Part of a small language model's weights.
Size: width 160, MLP 640 tanh GELU, vocabulary 1024, 7.83M parameters.
Architecture: LayerNorm before each block, learned positions, biases, tied embeddings.
Each number is 200 + 20 x the weight over its row's rms, rounded and kept within 0 to 999. Layers, rows and columns count from 0. The size before them is the row's rms in percent of the matrix's.

# layer 3 MLP up, 640x160, rms 0.164, rows 485-639, columns 128-159
071,175,183,178,215,177,242,218,203,231,213,200,188,200,157,173,206,172,225,224,163,172,197,166,184,180,178,204,205,170,209,202,197
134,243,179,210,229,200,203,211,195,215,192,210,216,198,184,184,216,202,172,190,222,195,174,207,208,205,199,207,182,211,188,175,220
113,206,184,201,243,209,226,175,172,202,180,237,176,214,204,214,197,186,196,207,201,234,218,180,166,177,211,216,222,192,200,269,195
095,208,187,209,199,213,194,216,216,190,215,204,228,216,220,203,159,226,206,208,164,216,208,247,216,213,173,197,179,178,220,226,204
090,182,186,226,197,171,243,172,199,204,234,222,203,194,238,178,182,245,204,192,198,183,202,152,187,185,213,209,216,246,170,197,170
116,168,192,263,176,217,200,199,207,197,202,199,213,190,179,188,196,204,202,210,223,210,201,243,225,159,159,232,196,171,169,199,202
087,206,199,216,191,186,175,241,189,211,207,214,179,186,186,186,228,185,173,205,204,212,199,186,211,187,220,225,205,212,148,199,192
075,176,201,202,244,153,178,201,173,187,207,203,189,200,211,209,188,262,192,194,222,214,197,191,182,209,194,182,202,224,197,213,207
075,186,190,203,194,189,205,217,214,201,214,194,225,218,221,182,205,191,199,205,223,201,183,191,219,188,184,198,193,200,212,172,206
179,173,202,193,180,196,206,184,230,182,209,197,187,215,188,220,189,218,183,236,219,192,186,210,195,224,217,164,208,176,194,213,189
066,195,183,200,165,207,218,213,226,200,172,216,178,193,203,201,185,216,186,156,199,180,201,176,253,187,242,207,203,174,229,198,200
079,200,181,242,186,210,194,209,189,195,247,205,224,242,205,198,194,209,190,209,212,175,185,207,191,186,226,162,248,212,209,182,231
107,223,199,252,211,158,215,210,202,244,223,184,169,216,197,163,184,198,242,185,206,174,184,182,204,185,215,185,204,179,202,181,201
117,194,215,184,153,201,164,176,191,206,158,232,237,199,201,216,198,240,198,167,229,205,185,192,180,182,199,179,211,217,164,191,225
082,185,187,237,218,178,230,206,160,207,203,195,247,210,182,169,186,216,196,228,192,193,227,200,198,174,196,192,184,213,209,239,185
135,224,199,184,198,240,202,211,178,178,204,205,201,204,195,223,202,170,230,199,169,150,188,225,188,221,228,215,205,235,201,202,219
115,207,207,233,208,175,210,167,198,219,209,199,158,183,227,216,196,195,196,193,223,217,183,152,166,216,237,187,215,204,167,206,199
086,196,198,217,237,196,221,211,222,198,214,231,165,194,194,152,213,175,181,198,191,218,197,194,217,214,161,212,165,204,174,214,184
095,172,211,232,203,224,229,217,184,208,188,217,182,191,212,175,210,182,195,173,207,200,182,197,216,202,199,221,151,181,188,191,142
095,200,191,221,213,191,220,196,177,189,214,185,182,211,196,193,183,213,231,206,218,190,259,198,195,203,219,214,202,158,207,208,187
124,194,206,194,234,196,201,187,208,199,189,212,199,178,225,190,224,224,214,265,225,205,195,189,212,182,235,213,196,202,212,193,198
107,190,188,213,214,254,220,176,194,206,200,196,192,210,211,198,205,222,181,207,182,207,206,202,184,209,182,201,185,195,195,228,181
096,204,192,182,201,207,196,177,175,192,217,197,173,151,231,205,200,192,228,190,161,224,194,188,199,215,214,204,232,195,196,203,167
122,200,214,176,193,208,205,192,207,208,216,224,172,168,233,208,171,208,230,210,232,175,224,226,180,192,209,196,207,216,173,166,233
080,146,198,205,192,201,214,209,194,174,193,219,189,191,190,147,186,182,171,157,205,181,201,201,169,190,195,233,188,198,204,222,178
060,223,196,199,197,194,192,194,172,230,217,163,191,219,225,210,200,196,197,199,204,186,181,209,233,171,195,231,192,201,193,184,193
070,195,203,204,219,199,180,173,219,190,191,191,173,197,256,189,188,174,193,245,206,204,217,198,234,217,169,190,242,203,186,190,174
061,197,207,208,186,198,219,200,203,189,213,185,215,169,172,171,183,189,199,212,214,188,199,201,188,141,204,192,194,211,202,205,211
096,167,204,234,194,204,242,185,229,209,202,207,180,163,170,197,192,203,231,195,181,217,205,190,182,218,199,208,203,165,197,180,186
109,219,187,182,200,170,225,223,199,187,199,235,192,217,191,202,203,216,189,175,162,196,170,231,228,215,226,208,213,178,201,203,182
121,194,188,198,203,212,201,203,218,252,157,214,190,179,210,208,231,207,202,197,245,186,235,174,211,184,205,221,180,206,193,227,207
067,196,186,223,162,198,230,230,213,229,209,231,184,159,220,168,229,177,247,198,217,180,196,190,192,223,239,233,227,185,185,186,199
111,240,168,203,231,213,221,248,198,245,198,198,157,223,207,222,215,233,223,225,185,163,195,188,221,216,188,210,229,200,208,180,221
103,205,170,158,186,202,206,226,205,190,213,191,196,246,194,160,199,199,184,198,177,164,192,197,213,199,191,166,182,192,198,178,173
107,203,192,193,216,195,208,229,167,186,165,213,223,200,185,199,167,189,178,213,143,203,188,161,234,192,229,198,186,200,220,157,186
066,181,151,215,234,209,216,202,191,212,194,228,212,186,207,205,173,198,197,185,201,210,190,207,163,187,202,196,177,212,215,197,178
103,236,199,212,185,203,223,215,222,216,202,208,218,198,188,163,204,193,200,156,203,210,194,225,205,226,245,175,165,226,210,206,219
077,196,229,192,198,213,217,221,185,167,194,188,247,221,243,208,217,212,181,196,182,175,202,206,183,195,186,198,201,189,187,189,241
085,206,166,204,224,214,181,179,195,172,211,234,186,181,239,217,221,207,196,204,194,207,248,191,185,195,179,190,192,221,201,197,191
158,195,223,184,195,199,208,176,218,211,201,193,176,186,178,176,194,220,222,186,196,200,222,186,199,194,185,202,192,196,205,210,216
132,164,178,220,218,214,174,177,207,170,179,183,191,223,206,196,179,212,174,220,204,176,234,233,194,208,196,224,173,196,180,194,229
079,156,177,251,201,206,182,187,173,207,221,199,203,216,224,198,221,215,187,178,220,165,210,226,203,195,186,195,189,204,167,176,197
100,208,210,232,220,187,212,194,223,198,220,198,217,173,201,177,195,201,187,195,196,184,167,205,239,174,242,195,164,256,251,193,130
093,193,209,197,185,217,210,207,219,178,180,221,216,200,200,203,195,215,211,263,226,226,225,219,200,183,148,210,244,184,221,214,182
128,217,200,217,216,213,216,201,159,221,210,190,225,233,228,194,229,249,193,156,188,207,185,223,215,188,210,210,225,182,197,179,226
105,188,240,189,193,212,187,208,244,209,222,207,205,207,183,178,187,252,191,182,207,177,225,179,236,175,209,178,193,216,189,209,207
104,189,193,206,213,245,207,212,217,199,224,197,211,207,218,188,218,202,222,185,192,170,183,223,196,187,214,210,200,183,218,203,183
104,177,203,201,186,192,225,210,227,189,180,202,197,159,183,195,205,197,193,192,189,219,183,188,212,181,196,234,178,175,211,210,220
092,193,173,199,199,175,203,191,221,246,214,216,198,157,198,191,159,201,226,210,201,186,165,201,229,212,234,182,199,188,207,211,187
069,198,188,200,226,210,206,188,179,198,193,197,192,195,204,195,180,189,200,206,230,184,210,203,184,187,196,216,211,185,209,198,228
103,195,205,214,184,186,175,157,231,185,204,217,196,186,227,230,205,237,176,202,207,209,229,206,214,187,170,192,191,205,182,208,212
123,194,208,212,186,206,195,218,181,229,199,202,200,205,198,177,188,194,216,199,201,199,183,210,161,153,184,240,155,198,190,207,184
141,203,186,197,148,211,153,195,196,172,198,214,205,215,203,202,183,222,197,229,176,181,184,166,226,180,178,200,213,194,175,241,217
093,188,182,218,239,205,235,206,200,235,196,229,165,208,202,194,223,194,191,180,175,190,213,216,214,201,232,219,193,146,208,217,237
063,234,182,180,172,237,226,211,171,192,184,199,175,179,222,191,214,217,213,185,185,219,173,211,182,195,195,204,232,163,209,206,209
089,207,178,197,173,251,196,159,207,187,226,193,188,251,204,183,205,216,164,184,192,160,226,214,197,230,193,210,203,237,185,210,187
116,214,197,208,210,216,224,209,197,173,220,214,180,206,181,195,180,195,243,222,218,172,187,186,229,190,206,189,202,158,244,211,208
069,203,190,203,230,187,198,237,210,200,188,209,217,198,197,154,192,185,203,186,208,227,199,212,194,199,189,170,154,196,229,210,157
101,177,168,207,187,211,170,186,178,207,180,194,174,173,200,207,161,216,205,194,209,192,221,220,202,216,203,200,198,251,203,198,186
080,164,192,175,215,185,201,186,164,215,172,236,171,178,242,195,204,169,187,197,194,170,232,201,195,181,193,202,186,236,185,179,235
123,214,179,196,190,236,184,187,232,190,227,185,227,228,223,202,169,199,208,197,220,165,178,206,215,189,198,180,174,198,220,183,189
110,203,212,183,189,215,223,225,208,223,212,212,230,213,227,201,191,191,165,176,237,201,168,204,210,200,220,217,189,200,193,184,201
061,190,185,176,223,204,218,220,175,210,190,218,230,249,233,185,216,165,207,174,215,228,171,175,171,201,200,219,195,184,161,174,201
108,178,205,236,185,212,200,210,186,171,199,198,185,200,170,194,227,192,213,199,176,191,257,214,183,192,200,204,209,192,204,215,235
165,173,192,186,214,226,197,182,200,189,181,192,194,209,189,172,246,201,221,175,222,189,207,176,216,190,238,209,160,221,203,201,208
079,168,226,211,198,223,199,207,205,195,221,185,219,210,218,203,217,212,211,173,194,168,204,197,164,171,194,175,219,232,217,180,209
127,214,187,224,134,194,175,201,234,194,198,190,219,198,203,179,203,196,211,196,194,218,200,203,192,234,226,230,192,207,154,223,181
076,247,208,224,207,199,198,219,220,174,187,213,203,211,197,215,180,168,164,226,203,207,196,176,190,192,208,221,161,211,201,191,192
156,207,217,208,220,206,170,216,185,231,182,196,218,197,220,171,206,182,187,186,235,219,188,197,199,204,177,186,189,212,166,181,174
103,207,189,188,228,217,222,186,190,150,195,206,188,193,204,173,198,213,200,202,233,166,237,229,165,231,213,195,209,180,219,179,210
089,176,193,188,175,213,231,195,192,176,214,215,174,216,176,234,175,194,198,213,158,179,216,207,184,203,205,214,175,193,218,218,217
093,192,178,199,192,205,220,189,192,196,247,216,200,224,191,181,181,184,196,212,172,171,193,195,236,179,181,176,163,235,197,191,230
115,163,203,195,223,201,209,250,223,229,252,196,226,210,215,181,189,210,199,199,211,194,184,206,210,185,217,225,174,171,177,217,164
065,168,167,202,235,211,209,205,200,204,214,227,227,228,184,226,189,186,219,219,212,227,225,200,212,206,209,201,202,201,184,204,190
105,171,178,203,178,258,201,194,179,210,178,214,207,181,169,204,148,193,182,232,192,209,170,181,198,195,210,241,193,259,192,202,228
115,205,204,215,192,167,212,194,213,181,163,219,179,161,227,171,221,198,232,139,192,204,252,184,195,189,237,178,167,201,196,187,181
129,220,185,225,178,191,224,217,183,207,209,219,191,201,214,193,172,172,236,208,177,177,224,220,204,207,212,202,211,214,182,216,211
116,187,246,178,193,230,193,216,210,222,163,215,201,173,215,194,205,207,173,197,205,187,186,206,215,175,268,186,202,219,235,210,214
119,201,162,231,226,195,211,219,201,227,212,201,165,185,204,199,204,207,195,216,185,177,177,192,167,202,208,221,173,211,225,218,183
079,205,189,215,199,217,207,202,180,197,230,203,171,199,197,180,183,197,212,183,207,211,164,238,184,192,201,198,204,181,234,200,206
086,213,164,217,189,229,214,228,177,237,187,234,207,199,185,181,190,183,195,209,175,166,204,187,164,188,243,231,199,211,199,198,219
102,213,248,207,204,191,235,231,241,172,227,212,191,213,230,190,193,220,199,193,193,168,231,196,202,204,189,184,217,170,209,216,200
091,223,206,189,196,191,217,199,232,217,204,204,211,240,211,170,230,204,165,238,231,189,160,189,203,176,211,214,204,190,198,176,210
085,175,183,171,222,201,205,193,232,204,190,207,203,216,170,166,210,202,156,204,171,191,210,266,183,184,219,225,160,200,184,217,204
099,209,173,199,171,198,230,219,203,237,182,193,217,175,199,177,205,206,216,218,175,216,179,214,207,171,211,204,168,218,201,180,180
114,180,204,223,199,234,228,219,200,199,208,192,224,176,210,218,179,189,188,170,194,211,216,172,210,176,217,224,214,164,178,157,178
096,166,206,183,173,226,207,199,212,212,258,214,198,224,180,170,184,184,193,243,229,219,179,205,214,217,225,177,190,241,200,207,196
112,215,190,220,194,220,192,215,209,201,196,215,215,188,191,153,174,182,187,215,184,184,221,202,220,188,204,223,202,193,191,237,199
113,200,202,177,209,164,222,174,205,197,199,194,202,221,222,180,211,229,189,212,189,191,207,235,213,212,185,210,230,188,207,194,199
092,207,207,185,228,186,229,218,206,224,217,183,196,211,235,180,224,229,236,194,253,191,206,235,201,178,175,192,223,180,200,202,203
104,212,180,205,165,183,227,234,192,190,207,229,213,180,168,173,184,217,224,203,224,184,209,202,205,197,210,225,176,176,192,199,189
107,224,199,218,205,200,165,199,189,180,229,220,193,207,169,193,205,209,202,181,215,157,202,196,185,217,158,218,240,210,195,205,207
129,184,187,217,186,214,160,178,206,193,175,212,228,216,183,183,207,209,200,183,163,191,232,190,219,188,196,198,175,182,232,167,223
102,195,210,191,185,194,203,230,202,156,201,207,222,194,212,198,207,206,198,213,204,215,211,189,175,189,176,165,219,214,240,227,181
088,197,222,193,190,210,200,228,232,190,203,205,202,179,222,158,206,210,182,166,218,182,194,197,223,174,213,173,158,216,228,205,183
088,236,204,210,195,176,220,172,191,203,209,200,205,190,228,184,216,199,188,186,200,200,195,170,214,168,221,201,205,191,188,169,201
115,228,167,198,210,204,221,220,204,224,211,209,215,178,248,204,153,190,208,216,211,226,208,188,209,187,222,171,170,201,221,171,177
081,194,183,156,209,215,192,169,190,185,229,218,179,217,212,211,202,240,208,169,187,198,221,206,193,219,215,200,193,195,200,203,168
060,166,220,218,197,211,210,199,192,216,219,215,199,228,205,204,207,190,216,207,232,207,181,186,173,174,217,212,220,196,195,217,218
098,188,190,208,181,217,231,217,185,203,190,215,214,184,210,194,218,198,191,232,220,191,249,237,192,201,194,204,206,212,173,205,202
103,201,178,195,161,226,237,208,206,222,182,193,222,182,198,188,218,227,197,187,198,198,169,228,191,211,194,217,143,215,219,224,176
093,162,241,212,204,206,176,161,226,206,213,202,185,189,195,201,195,201,193,237,206,176,212,214,199,199,176,197,219,196,221,166,213
112,201,230,199,172,233,177,229,196,206,175,208,205,197,240,179,203,166,213,204,193,231,171,230,181,209,215,156,188,222,187,205,184
099,190,173,219,182,196,210,216,170,187,202,229,180,223,214,186,212,187,208,200,176,172,194,197,205,203,195,213,230,197,213,206,189
075,158,196,225,187,211,203,174,175,179,189,223,182,232,184,197,203,203,183,197,234,199,163,194,207,172,201,174,183,204,206,205,195
106,213,196,196,223,200,207,202,211,234,196,219,223,195,202,195,216,201,192,178,186,165,196,211,219,183,200,180,165,205,202,186,196
086,202,192,218,175,208,215,187,183,192,198,188,174,250,165,215,180,237,213,192,190,178,174,184,208,209,173,212,215,209,162,211,251
083,174,200,155,204,200,173,202,205,170,198,200,173,195,184,207,196,213,166,222,222,234,213,244,226,232,202,206,220,206,232,205,178
094,171,197,195,195,213,200,232,191,205,187,205,213,183,241,169,194,209,222,191,182,209,189,205,158,186,217,213,240,215,201,176,187
107,232,185,211,200,218,223,202,221,189,178,187,227,192,230,188,199,215,183,183,194,199,194,205,217,193,235,211,197,238,228,195,204
110,187,217,210,183,204,184,161,188,207,189,186,205,184,189,183,179,240,221,156,226,200,197,225,152,212,231,196,203,197,195,229,215
141,183,205,175,214,209,218,190,179,201,183,228,227,168,231,198,229,218,224,200,225,201,199,237,210,172,179,229,229,205,194,171,172
088,179,190,191,186,223,220,214,217,228,207,216,208,172,216,165,226,210,201,203,232,173,170,198,171,187,202,180,185,177,191,206,185
077,204,202,223,225,197,214,186,174,192,198,207,171,191,209,163,189,203,192,211,191,210,230,197,211,185,220,235,218,163,213,199,161
077,246,180,236,200,196,193,232,207,177,197,178,212,180,218,222,186,211,191,166,209,207,191,174,192,184,204,189,187,246,216,179,208
157,218,194,188,224,197,185,171,166,189,189,209,196,202,211,222,216,231,194,192,218,174,183,204,191,193,172,216,210,206,190,214,212
081,226,176,179,219,184,230,196,215,177,188,211,178,244,192,229,193,183,212,172,231,207,198,201,178,223,187,213,252,188,199,204,192
072,181,204,155,201,235,228,214,231,177,220,224,218,179,227,210,213,203,200,210,196,172,177,220,186,225,202,191,180,189,188,202,202
069,189,200,192,199,205,200,192,211,184,204,189,176,209,209,175,213,196,208,213,199,188,195,221,195,184,190,205,231,176,175,203,159
108,196,190,187,211,207,221,225,184,162,195,237,184,222,185,197,191,206,194,191,184,197,215,219,196,171,203,188,196,186,240,209,170
101,150,199,198,195,228,198,186,203,211,177,211,225,174,209,205,207,213,215,217,189,171,163,184,210,168,246,231,208,221,187,200,177
092,214,186,232,208,226,165,209,213,209,219,208,216,197,232,184,186,181,209,167,196,217,207,201,204,196,188,188,208,239,231,224,217
100,168,221,178,224,213,178,221,230,215,217,187,188,208,192,215,225,210,217,183,164,183,184,214,190,180,167,205,216,211,179,189,204
092,235,188,188,194,207,231,190,200,180,166,230,226,202,214,164,193,183,205,175,215,209,150,198,172,207,172,188,188,196,208,195,187
109,193,206,218,172,215,197,227,213,258,176,237,195,160,228,205,188,177,184,205,187,230,180,194,179,207,218,208,185,224,223,197,209
066,177,206,239,197,202,197,183,218,212,198,199,214,262,188,176,210,200,161,165,188,173,219,217,193,180,192,185,187,181,203,204,207
117,216,220,183,223,171,193,222,181,177,226,207,215,185,201,202,235,183,191,190,161,226,174,193,188,187,199,185,190,213,226,199,217
085,210,185,173,194,198,206,216,179,212,187,222,208,217,224,188,175,171,203,217,171,240,203,191,203,193,225,180,167,198,198,226,196
087,180,212,258,192,184,204,201,200,181,198,213,204,213,199,190,178,179,213,198,210,200,203,198,191,216,209,210,216,214,169,163,233
066,182,212,197,218,206,181,215,200,196,201,212,177,237,235,218,196,203,199,186,153,162,180,217,179,199,181,178,181,230,172,219,208
086,207,178,204,195,183,201,205,227,191,204,181,197,202,152,196,193,197,158,214,201,234,201,206,180,212,192,226,191,206,180,238,239
080,204,203,218,221,196,217,176,210,217,191,211,198,200,194,191,199,210,230,226,207,186,197,186,205,204,177,237,213,176,173,178,156
071,222,203,226,196,207,209,178,186,207,193,222,215,225,181,207,186,170,178,156,205,202,165,206,191,230,200,175,192,200,207,218,211
063,208,158,230,200,217,213,165,166,174,185,219,197,222,198,182,216,177,193,173,171,179,194,217,215,211,201,190,207,202,207,220,195
111,222,177,198,219,202,213,203,202,190,204,185,220,171,238,169,194,204,225,198,176,171,172,204,193,182,190,218,160,230,208,186,159
091,187,146,214,169,207,218,213,229,221,207,184,207,214,184,184,165,191,185,209,185,178,181,244,182,211,226,202,214,192,244,231,172
071,217,195,183,180,209,181,178,217,212,232,193,192,182,186,190,240,228,205,213,196,163,187,232,179,167,183,212,216,163,211,220,216
105,199,205,217,221,183,230,222,190,211,194,194,203,206,200,216,204,179,211,202,229,192,195,180,200,187,221,187,200,210,199,223,188
106,164,218,191,175,184,197,183,240,204,187,194,226,167,258,178,193,225,179,177,242,195,205,228,196,186,172,209,201,233,185,156,193
097,173,194,209,219,204,182,222,204,177,212,232,207,190,232,192,197,199,221,187,211,184,171,207,198,190,241,222,186,200,188,168,214
113,210,221,194,198,198,195,198,195,202,194,220,197,203,207,210,193,207,182,183,218,201,195,207,195,221,211,199,193,235,205,227,208
160,188,229,209,212,196,214,193,208,160,208,207,198,216,208,195,228,195,182,198,195,210,156,206,209,194,183,184,174,218,174,199,152
085,225,159,204,214,202,229,202,194,179,189,189,223,210,198,192,233,191,177,200,194,160,171,218,195,170,203,196,189,216,216,184,208
080,199,206,197,214,206,220,188,166,197,175,239,169,211,215,163,220,185,196,216,228,204,214,190,181,209,225,221,212,180,201,208,198
082,224,143,157,212,220,194,191,187,185,231,211,193,215,204,198,166,214,189,230,218,199,237,209,222,179,223,228,204,240,205,215,208
128,160,199,164,191,208,195,182,178,182,207,191,197,245,157,201,171,197,169,222,178,165,205,208,213,202,177,184,191,169,203,218,184
143,202,197,194,170,174,172,200,222,187,177,190,199,175,198,184,176,229,158,183,190,205,186,183,179,202,194,159,223,216,215,224,178
100,229,186,223,192,168,217,219,203,222,205,198,213,213,209,208,191,169,246,185,219,202,183,201,179,189,237,215,205,187,210,211,201
082,218,198,208,227,204,180,217,219,185,213,227,210,227,204,210,201,239,196,181,191,217,175,212,186,175,160,190,188,184,197,179,166
143,182,201,203,163,225,235,177,193,218,213,207,188,240,197,186,193,218,179,224,192,196,171,222,189,172,217,221,162,223,173,200,224
081,182,209,199,236,215,236,214,176,234,209,234,190,203,176,205,207,179,182,255,218,203,170,223,195,184,191,188,201,221,185,193,212
095,189,175,184,194,176,178,218,198,227,192,213,178,203,186,206,210,188,200,223,233,187,213,192,216,206,230,194,194,179,199,238,207
056,201,212,212,228,151,214,208,165,192,198,219,188,217,246,188,187,190,187,213,188,215,227,171,206,207,194,196,160,195,202,205,185
103,197,187,182,201,216,189,159,211,148,215,182,202,204,185,223,225,204,209,194,182,195,221,189,195,187,217,197,210,223,183,190,214
152,193,194,199,187,207,194,253,181,185,173,224,211,177,212,198,192,200,190,219,216,205,201,202,202,206,243,194,166,223,176,203,189